config.yaml
n_head: 10
norm: "layernorm"
positions: "learned"
bias: "none"
decay_fraction: 0.646
Each number is 128 + 32 x the weight over its row's rms, rounded and kept within 0 to 255. Layers, rows and columns count from 0. Numbers have three digits each. The size before them is the row's rms in percent of the matrix's.

# down: layer 2 MLP down (transposed), 2560x640, rms 0.157, rows 47-116, columns 120-159
# up: layer 2 MLP up, 2560x640, rms 0.161, rows 48-117, columns 120-159
down47 104:099164158180173143124133109180082119129080129147122132093140125139128145110103070126127123129117174142120127124116114122
up48 102:117135139138042099170141074127054125096127096149124058132128172147105146118163087089085127159127126069122078201157126090
down48 101:162125147090184158134113164123120093119097153123121109138091098142161132171150141121092148108128096119163139116126086115
up49 092:118151141137163135114125095189162139165125150100170140124155109097147155105148099115095115107076149136116122096126124071
down49 095:168093150124196109138064169125077106102110171110155177116120140098162214116130117114207148113141162144134093121092100125
up50 106:104140115120106153149090150089176054107100136084129085123126050144089194100180135159143133074098114117123096130103073161
down50 103:074131106120090139145206154167129141113109145097130077093101074203084104116123137143148117202127112159165076095124085111
up51 097:112088151095135128110133116092135054148070128144082122131114159036148187142082115152135140156101118143114118118155175125
down51 105:104145148088096080089084156152109152064148179178172097110111114093168124145143099172185164175130173133112137149115142128
up52 103:120104155109108151114067117148119144151155154138089130124120109183077162135166227126178142079150112118153148111114095160
down52 098:138164117189105108137102158120146131145095104196136127081076149126116136122176114143148092115083118086112120175124104138
up53 129:110102117103087154221110106157139151121078148083011136125117161134100148128139092063084082113127117186173136179119074158
down53 109:220094131169173110119129118097092122158101129143147092135125101081094156116119102098093134062102131131117192130121161132
up54 095:162188181109135110149064097125154094116050163118109139130122144116199136123126079187136140144105142107102142201102071149
down54 102:113110141129105165129077123200159115181061114141066082119081137143171108113113156203117128106095119064115118143075105127
up55 108:161138141089134123139145066128171131100158117125096095130134097144162186137112155142132097114094140148135146093095112149
down55 109:072045122139141104178165129129076102203114153170106134167136134135140135174157116154101106070090096124112178129149121141
up56 110:163129103107126108119128180155088133094110124149159124132086104145109150128113145123113158043149158154116118134143150102
down56 104:139113127134131144130139164120181162148144095137161096145124112082140110164092126141140133146060159093167169153164141113
up57 090:140121094092147100185119104107170112130119116131087099124122149153105114172130142105123144120130155116192154152155114188
down57 093:109098109116135073169131118164114137121141080133143148137130103193156173133177163132085117088129118149141161148102109152
up58 093:144087103169134153139153140128178149153141130133125136137095139156125078110088115152136115111076173137123081140093115110
down58 098:134156127166140128143112128121176136128126181144103133094159157159162134148130132119112169131136142124110085163110137106
up59 109:106148196125085126122109121125119153098091132107131147109135122077141088163109089087163161123127151121167097155134096121
down59 108:162148160074120083078130175082080174098160106125096106143164080104107142157177138165178157122124092172142147120124171117
up60 110:092122105108111128159146064150121118119158123147123127092113122159085144105167181179125136147162146094153162175127159126
down60 088:081107167105111096123040141124121113135137183147105060035078133095134184165140136182138145146129111150146149132119155091
up61 127:109130138104142151153101114078130124115162156122134080092088141081173111111188132182155138162137141119144092172185177140
down61 095:131113078101141107126191140178143123166172171120078092136095128139135098182159083148145130082129065124145155053103140132
up62 120:058096098140070131070114049110131208135139129151158088134150121091118128108205132155147158108120080126110115108171119152
down62 107:058151049097138095060136130096139054156162124155164138123081162099154066100113131127115129068173126119143155109109137158
up63 121:168157104115107101167186115117135102210111168119147096075141138141134057168072172136152120096085160106166147114109107132
down63 110:132114156154071094145070105117102087131137181108149157104126139127145136131079153157108092156089148153101142133104130150
up64 089:171084138123104151136102089147172086160142135073109108118136125129078123126117100100118192169111178116127167142113183108
down64 096:153100140119143103182118083135090063163044170115104128106090130138116092113103142176119102156106106125099150118098156143
up65 092:104196128130145173098084142100119086130106114152140129148182164117163163116146147145116146137189082082165145172146121100
down65 099:013147096106107150156132143075142083126114115165167183079132086142188165122151137163116160088098079155111131146175162085
up66 101:149109142138064143129172102110128126131070134134196106124132058174108097093130095166099092123125160133122120135141151112
down66 095:103130130111117119053163073187103125136116141076123182138134082128140063149145032156159148101116148150178133111160123184
up67 077:125100159110127150090097137138153129107174173099166133173109160145159159135090152080097143110127148148088152077085093143
down67 083:105175165102130156070095146142142110104094102068132156032131169119161077117098118149171108085106119085137146140184130114
up68 088:180152159136108077136105096128107118134166146147128089098142073114121175157148120126110190110148108164161104170107100135
down68 092:124110070152089087128151148107128252141153088143104048122137086109150135163155094098168128151168165109098167092149171116
up69 092:157191126107090113135155094162098099097096152147127178127230151090125154098147094114134116148120104082065125178161165138
down69 096:122095148137083134117143087123108141177171131156145150135102070110133141117111114195145098125085093122137146118108123067
up70 087:089162114154104136149138100150184133138125126086141169131158133069147141115171129118153086178150125176143123106132171091
down70 087:177141126112097130157151113107145077086159076167135086147138105173111104138106089139108106141179116149123182133163133135
up71 076:092141154117180118141128085106145070113097146107136097166122197141173096104102128114160093071164154100111105104129112163
down71 092:088133195076092153122141084120123192110086124052178074185081169141172150072074112063126093107110103140087113150154083109
up72 112:131179173090163090090080145077091058107131165196107169157112166107137147133139152111133109109112170112093118108141070136
down72 105:162070198151112137147110125152166112089089101128095127116045159130143141143111105144079092112112131087139070100114137129
up73 116:087148141131159116138171095088105114122170124176058187114117165145118119097160127134174160179112129092178119182132133092
down73 109:114116104104129080178130142117152181103070130067147124166172184168109177141092093144125127130093144157140138121133101125
up74 084:093125113103129176116145094093134073135145118093115133076137134154131125062255165088128132072105081128146113104150102151
down74 097:123121106118174170125102127174093130137150101106131087079100131122073145069145100153144107141104117108146093130163112120
up75 103:129147104121133141166141107149145098146160059158152040117078112166154114136120137176110157135160052141142167117146104087
down75 100:139106130116119162084142104159153155197110136065167134132092104119109103134136128147108074140113166113106110153144079051
up76 096:102118106107043185196128130156101190151204126161168164117121155144189156118162101055151164145132175108147154110139063181
down76 100:115094191099085173160133108125136173069093153152135089120082109116130132086120116120165158125112069121128148149169127037
up77 100:083140104160144192170147142151149122130087160186071126165163113114105117155102073117084102125162110147094142143065089120
down77 105:129112129138114169152175173131113194063153124132090135111077191054083135128141080129147183081139146153108098133091090141
up78 097:119200125111158147107120076112115078167142101100090149111151087165153092119122129118153113157150099165097145150110153108
down78 101:143140176092088147199063120170151143140141145174102133167186093146088108138151152077083143090074154149127173091102079140
up79 087:087128149087136136131067148197149178147170163176123159143098105166088116139113128111104180118153056140147059163163098093
down79 102:097131080126074133132177166101106088097131126149187121110065133107114165109131114113096184171126119059113135102169109079
up80 107:087171099159145140148177123130113111141123138142106207146136116113106151141192115130088131178137118131150166146147106208
down80 103:130117068157167140192138135175120162147106177142148188152107162099186123111135095151128107098189123129093111098108130158
up81 085:044174103100142125081153089140142124105125100136081109179164160128163176108124215116159100157095165103133129199147125121
down81 091:114146102102114147080105123122107136099089157100123097117196168121137074081106116139140126186121144117151125123154212083
up82 105:168162140138162144095165097107162101136064099067127180130137143148122106099192178144148145062106123130117117101165165134
down82 104:151152122084150108218177152125127110097155106178107108158137139170110165135092166090057161117132143185071162208154117147
up83 097:115125118122106117138160100095097176169063175172131126150184150112175169177171167116195089145124161141165082127124135143
down83 098:147158131124141160114139077143086122091178121138186158096098161118112157177120090089069126104210112059128121116126106137
up84 095:186119121089106176122203165093116120144134113147128071093138124120094095088100074117199094111095092153098100128081137105
down84 097:116062108119148134063177120142184128171110147091115098139136164101136172171111140178157091144134158147144105078171119130
up85 095:131151178103155142136082125161137136203185131131113182096152170153125126156098160088096132129137175151131092137163116089
down85 101:116140131089076109138169136136137104115098149123155194123183174094172118125099175143094134127200136142146166154140081104
up86 103:087087197106115137105147127152163152142108143087173128082120109222066123135127149083127102034121119125168125142157147147
down86 105:114111151122175072108141099045138091173096124146128118140167137166098117158142100117115127126134176168147133100121127071
up87 089:162115164170154166125040104125113149183118083124167174083105102135105130140162160128148124095099159125132126169114170152
down87 099:181137117157140151122147103079192078137126116094162142177119159075084121140144132085063166130129126119152133084112103151
up88 088:146110125101083137156128123125117096178162140179164095158125070106130106219131151094116115170107091027152097087143095109
down88 091:115095105090137054149128123081139157168140093122117138146122090147140136170129100097161085138121128099118090155190087140
up89 096:077114160174146074107118142143146139150160150102093137089182149157095190128176111114092162149070176172142085099138103083
down89 096:126117093081175142112136060139140145126113150110101166142136095073151150130132149144153137172126105101061126178122094092
up90 094:112166082150175157088109115121139155078172115101124122094068144153092156117128144135094108160112218089174134141138111152
down90 102:079049138063115145197124146227117138101140136176118139145096165185084148067088095116152142159115141130124138134112161092
up91 090:125145156144135152156138160062194092060166088085183110139120112144159162161078144126128165170100127178052142105164174126
down91 094:149146155174161099114119185194191091147123089137172142103108144154131143101114149123078134114108123142096131138102161066
up92 108:128118147130117145057141075160162175093129150179157054135116151157103136130141046213128163162160151037181161154107107142
down92 101:109100115104142061111126135106113117082134129116182156118108162124165166131095106194115166148175159136056191103127141124
up93 095:129136132111151134162083118126159162089121148120141114124143198139169143114155132136103109177149108142124164165095146154
down93 098:157077122095103088151167150083154187108138071163129149113130194139146111137119156113156152085136086130157161130093139130
up94 089:135096161162102120156156110190174140124133101161118079100175150139163148162172121064125128077121107110138187131125183148
down94 096:129135125079109101134140094177109143059152152173102151172101130134073159171130078083090103077152142126141100067136110133
up95 121:167102097136096171105074094112129133107179140143129170131099146147053143149137132088111160157086087123065082133101166141
down95 107:173130169143167203145155107153111069144112130154149149074126116111175134109139130114101142164103098088165087130106177191
up96 110:127150120121165141136164112168132174139120135082131123118162155120200191144130086143151071079137081112160134121128102125
down96 100:172179146191133149089167127153090074154172095104101152111159160078133062123121173174102198150140091099125184144088102129
up97 095:069137140113086125074099137092133104140144132134158169095142077150106115137116146113067140168174144107148121110089140121
down97 095:115090157116142147160105141110149140112115121092075138127141143131137132134133106096055103124126094100162150180119134173
up98 090:083113087167057175130190130094092178173109183148152144141160145128098109188111098145148131039178123124098080124188177098
down98 095:123034126155109146137159141127121120109131172091165186143151116173112122126128136104127143142185139217162072090104211118
up99 084:169093135142120145173087094153131116073137127128090090136185156181117107107103125135148088117176167130081116145113174116
down99 088:114111138124109123113137151081083069130146141151091104100115150109124138158140106212105177111093096135124153137107137111
up100 107:143141119117156067130151115134142165160127121124118117115177122090188097099158137074145092080098128123169102123176113146
down100 100:152138092146142154162115127146078195113102191116125217086168138117174094090181161194114100107097120109160113136095159112
up101 098:110150124139146132130160127112151124150170128161108111123157095090112152172119027128163141189139145118130135126163082139
down101 096:156084122110153106113139099073098158065147129185173102112168115116073190133174121092134157101112096111176145120154121150
up102 110:106145087154145199126091129154144148172162178070136127128142151190108132102125127170181128106155145117125109097100134123
down102 107:107140134095146158168126076078096126073087138121129098139118111162136123069135139131133161141130181160176131136111059220
up103 092:143212130143165135088140129093204134072173107126182112097142104130121114135167102111080107140081151166158153187124149124
down103 095:141153152115170116138168132078152144107163131156063139142089122117070076089160167112118158111094181155124095113144124165
up104 106:160138105131097064160118180125150153180092117148093132121098156126171144092144118113108105130137161137157178151079094115
down104 097:145174076065196097161139154149185087153156165134181066140188144141094110103128043120152062079134132202080107118139136117
up105 107:118129121149206123126139126131140168117171191117163196153121100134154155094164087142115109086122131166185109105144130102
down105 104:125116175085114139167151142095102119111061144151152148143139140117084161089079203121129103085164134124115075074195130148
up106 085:090101167078112128119112121128093120169148141100096150143096162094147113162121164164104118168113143164180081098158130175
down106 087:124130170079134129108139072126147164208159127049141151179188183118118126103113117127096076172162160104128122107112112173
up107 096:155154141178105175100092065151127130109127107084110140158143111225086137140079158166150155082098140168169100190130096088
down107 094:139081141140166146121135106152179129159184114147119147124159161092103173107114144163144183134050136111115133155134141075
up108 126:175106111148123104129139129175136155195133125095136169128151137105127161140152112096131154140162122129108121120148093093
down108 096:109142143108133033145101081135094169129116102136077121136176159140133174114163156182092117130142152171093123206157149107
up109 098:119121171066141108143154146131132079090100135085144140182145121112081138139075132118125138101124171155176094135115147145
down109 095:108142084076071047177171174097102142133172152126134170100155114156121032124076146150063086102133178175137172088103170100
up110 117:127084149095172137112109158104174180137176109101140095104160112141176137173155117147130140152134094178102134088169127125
down110 110:145154127143175127138096144120082087180081133147173145114162101138077069171160126088168117108109123088126101137072186058
up111 089:134088095073139127094141046165177125163163132131117155189160114145135138161092162133096107146098127101135127128115169103
down111 096:167158078122097190145134137137115101177115138128163158105128145116140092124120179137138120102110136126123164093090187173
up112 085:117120130112137148154137076140134112142158103143156119085152153063134096126145147139106164134145124135146111201161157175
down112 116:114120229128161186131099093129086123127102125089107094105132178173111153144133137097124208128164131060117121171151104104
up113 088:177120153105152151169109114139079102204120154156133089112108117127133111105162114075111146130072137126103095088151101117
down113 100:163131191129145130110175099133070070195170123129109135076144114125157154147121096100081134072104082159156114111165104120
up114 094:115153111121179056102118163152120120090120137101134085127126200121158153098087140093090126136152193111152135132093093121
down114 103:205129155152139170102177124088112113133129137123131135155173131080103216127182149097087122155132167147130102152099113128
up115 105:146159138116124144111096169116138147110160084159126108134136095141159098108179106157113077143085123159164122194095103103
down115 104:110137105135129131143135143146121152075160155105146145117179120159139125133138187126162151122156127122129087112078128111
up116 099:135148085141193170150097080117157170064124093141160182075163110105135104074105097126147195115114087076153060155105151096
down116 103:139120140148161148105140121138113047069176138157126147111122124060149115122131112111111153106115164128132114154128147082
up117 108:122142157110105120100158108065112091168082154179123165120152157140119116114147091142066142112104175088095113109178138140